{
  "n_layer": 20,
  "d_model": 192,
  "n_head": 2,
  "n_kv_head": 2,
  "head_dim": 96,
  "d_mlp": 768,
  "vocab_size": 2048,
  "activation": "gelu",
  "norm": "layernorm",
  "norm_place": "pre",
  "norm_eps": 1e-06,
  "positions": "rope",
  "rope_base": 10000.0,
  "rope_fraction": 0.25,
  "qk_norm": false,
  "attn_scale": 0.102,
  "bias": "all",
  "tie_embeddings": true,
  "parallel_block": true,
  "init": "normal",
  "init_std_qkv": 0.0314,
  "init_std_o": 0.0,
  "init_std_up": 0.0314,
  "init_std_down": 0.0,
  "optimizer": "adam_variant",
  "lr": 0.00135,
  "beta1": 0.9,
  "weight_decay": 0.21,
  "lr_head": 0.0106,
  "grad_clip": 2.0,
  "warmup_steps": 278,
  "schedule": "wsd",
  "decay_fraction": 0.654,
  "decay_shape": "linear",
  "final_lr_fraction": 0.1,
  "batch_tokens": 32768,
  "seq_len": 1024,
  "doc_mask": true,
  "train_tokens": 164500000,
  "steps": 5021,
  "dataset": "wikipedia_en"
}
Each number is 128 + 24 x the weight over its row's rms, rounded and kept within 0 to 255. Layers, rows and columns count from 0. The size above them is the row's rms in percent of the matrix's.

# layer 12 MLP down, 192x768, rms 0.038, rows 0-13, columns 192-287
size [103  95  99 102  95  97  98  93 104 103 105  87 102  97]
[[ 78 141 148 146 157 103 151 148  91  93  88 120  79 153 162 148 123 126 121 155 119 104 124 119 128 129 141 137 131 113  70 130 120 104 125 196  80 127 122 101  83 143 131 148 152 233 148 141 125 151 153 129 112 125 153 141 130 125 126 184 122 189 154 111 120 124 205 175 134 184 180 125 129 128 155 113 124 140 164 126 125 121 126 107 138 114 140 147 108 153 130 152 126 121 140 126]
 [143 157 143 165 144 120  88 122  73  99 105 153 110 106  82 121 119 120 154 146 121  78 125 118 129 127 112 114 132 123 152 126 138 160 129 130 163 127 118 123 158 123 102 157  99 135 183 127 149 126 177 129 142 118 132 108 107 133 128  97 113 172 158 142 127  99 118 136 101 157 148 118 143 129 109 151 106 122 103 117 119 133 130 100 137 133 167 157 138 131  81 147 134 193 157 148]
 [174 115 130 129 116 142  99 136 107 128 128 106 109  95  76 144 130  90 106  88 130  94 132  71 126 128 135 118 120 142 134 128 124 128 126 101 113 126 153 100 168 124 110 148 142  96 118 133 122 141 165 124 106  95  85 148 123 136 132 143 105 136 120 167 158  69 137 127 140 154 118 127 101 128 119 108 101 154 160 151 131 131 138 134 129 112 115 133 133 123 164 103 122 159  91 116]
 [103 160 101  94 135 130 104 111 126 108 118 140 142 124 130 134 118 138 119 106 112 117 133  96 137 128 113 124 127 190 133 128 108 145 129 115 132 128 131 128 107 113 119 144 143 116 135 125 157 174 180 126  82 140 109 119 144 127 128 109 146 139  80 164  64 120 101 181 154 116 125 115 108 131 102 104 188 136 118 129 160 134 122 104  80 118 105  91 105 143 147 118 115 102 143 127]
 [168 130 121 144 163 138 124 152 115  78 131 122 161 152  93 123 135 143 109  89 120 119 136 156 132 127 143 100 133  99 115 129 149 104 130  81 171 128 170 108 122 126 124  94 122 138  94 128 112 130 119 125 176 142 109 133 118 129 126 107 125 129  93 125 131  59 124  84 135 132 178  90 108 130 143 140  93 124 137 109 156 116 125 112 135 123  71  98  93  99 119 131 140 149 105 111]
 [142 132 135  91 100 171 130 144 108 130 162 103 194 136 135 130 123 142 164 117 117 151 121  90 126 128 113 149 132 105 157 130 124 139 128 121 143 129 110 171 105 131 100 114 124 107  96 121 154  73  97 128 123 147 130 142 118 121 130 113 159 162  86 135 143 133 131 188 151  52 135 109 123 129 138  52 156 106  89 141 112 121 131  95 129 102  83 134 134 111 109 127 131  96  85 117]
 [124 121 153 158 130 142 114 149 163 141 148  71 148 131 113 184 125 147 133 131 146  76 131  96 127 127 112 128 115 105 154 128 103 151 125 178 166 125 115 142 154 152 145 159 126 129 139 117 101 124 143 126 187 110 160 136 132 123 129 106 102 185  96  99 107  87 124  95 131 150 194 175 175 127 123 125  93 136 163 125 131 149 112 126 121 147 174 112 141 156 121 122 126 168 126 133]
 [111 126  78 100 107  89 142 118 126  87 128 166 110 110 147 127 124  96 149 106 136 123 127 135 125 127 158 132 133 108 100 130 156 133 128 113 121 129 152 103 159 106 107 114  72 134 155 127 135 146 141 125 112 173 137 162 129 123 127 101 139 117 177 156 132 125 109 116 141 121  99 125 123 129 112 123 179 107 109 134 163 124 145 137 146 123 150 153 168  95 123 155 144 143 137 123]
 [113  74  99 131 153 156 102 141  73 146  83 138 158 136  90 119 119 123 122 144 165 151 116 139 127 129 166 107 124  82 161 126 172 122 125 122 159 125 137 115 124 138 142 114 119 117 156 126 120 133 105 130 146 121 175 133 138 121 129 168 123 122  88 115 148 125 104 119 132 127 128 107 118 127 136 148 119 135 105  92 142 124 135 143 134 144 134 141  90 131 115 111 130  90 131 122]
 [165 150  93 102 124 148 109 124 119  98 130 126 144 140 176  98 133 122 128 148 119 169 121 126 130 129 102 129 128 111 156 129 107 114 131 102 154 126 165  58 154 113 153 139 147 174 103 130 115 119  51 128 182 126 115 129 147 129 128 140 133 162 108 141 125  84  81 120 140 109 213 111 133 130 124  96 144 139 165 130  86 126 135 130 147 100 101 154 103  85 125 133 131  75 106 115]
 [139 133 131 146 106  89 114 179 111 119 113 112 138 136 111  84 127  60 122 144 134 124 132 149 128 129 172 115 132  98  92 125 103 109 128 158 108 132 130 121 122 124 149 127  84 114 174 127 101 149  89 128 154 162 153 157 115 125 129 122 140 131 114  90 124 184 157 148 135 131 182 110 167 128 163  93  90  96  87 110 130 139 142 128 164  69  93 139 132 116  99 136 129 130 149 114]
 [135 138 162  92 125 190 124 147 132 128  86 176  90 133 141 176 125 158 150 171 119  76 123 150 139 126 115 107 129 125 133 125 109 121 128 132 125 128 137 115 135 179 123 142 154 146 125 130  96 179 157 123 182 117 125 114 124 124 128 126 128 136 100 186 123 124 175 133 136 148 178 125 139 134 158 128 130 162  77 154 117 117 133 138 148 168 140  73 100 141 127 149 112  95 107 156]
 [144  99 165 106 130 162 126 150 144 148  85 142 165 122 135 159 123 184 134 117 133 169 130  87 128 130 128 101 119 135 144 133 129 183 125 145 150 131 136 194 103  99 131 178 108 132 158 121 109 140 123 126 147 125 113 137 123 132 124 128 138  79 126 137 135 106 133  92 150  97 130 141 128 125 123 140 135 130 120  81  81 142 134 110  90 136 132 127 137 106 129 128 119 160 106 104]
 [160 143 142 126 158  96 136 151 140 101 161 129 127 116  74  75 135 109  85 108 149  85 121 150 129 129 134 127 125 134  90 128 154 137 129 120  97 124 127 153 163 131 118 155 139 146 150 118 122 155 105 123 117 116 122 100 148 129 125 137 135 129 132 152 136 185 131 144 134 141  91 132 123 128 131  88 170  98 173 132 105 126 113 131 131 188 128 115 144  95 132 107 140 163 148 121]]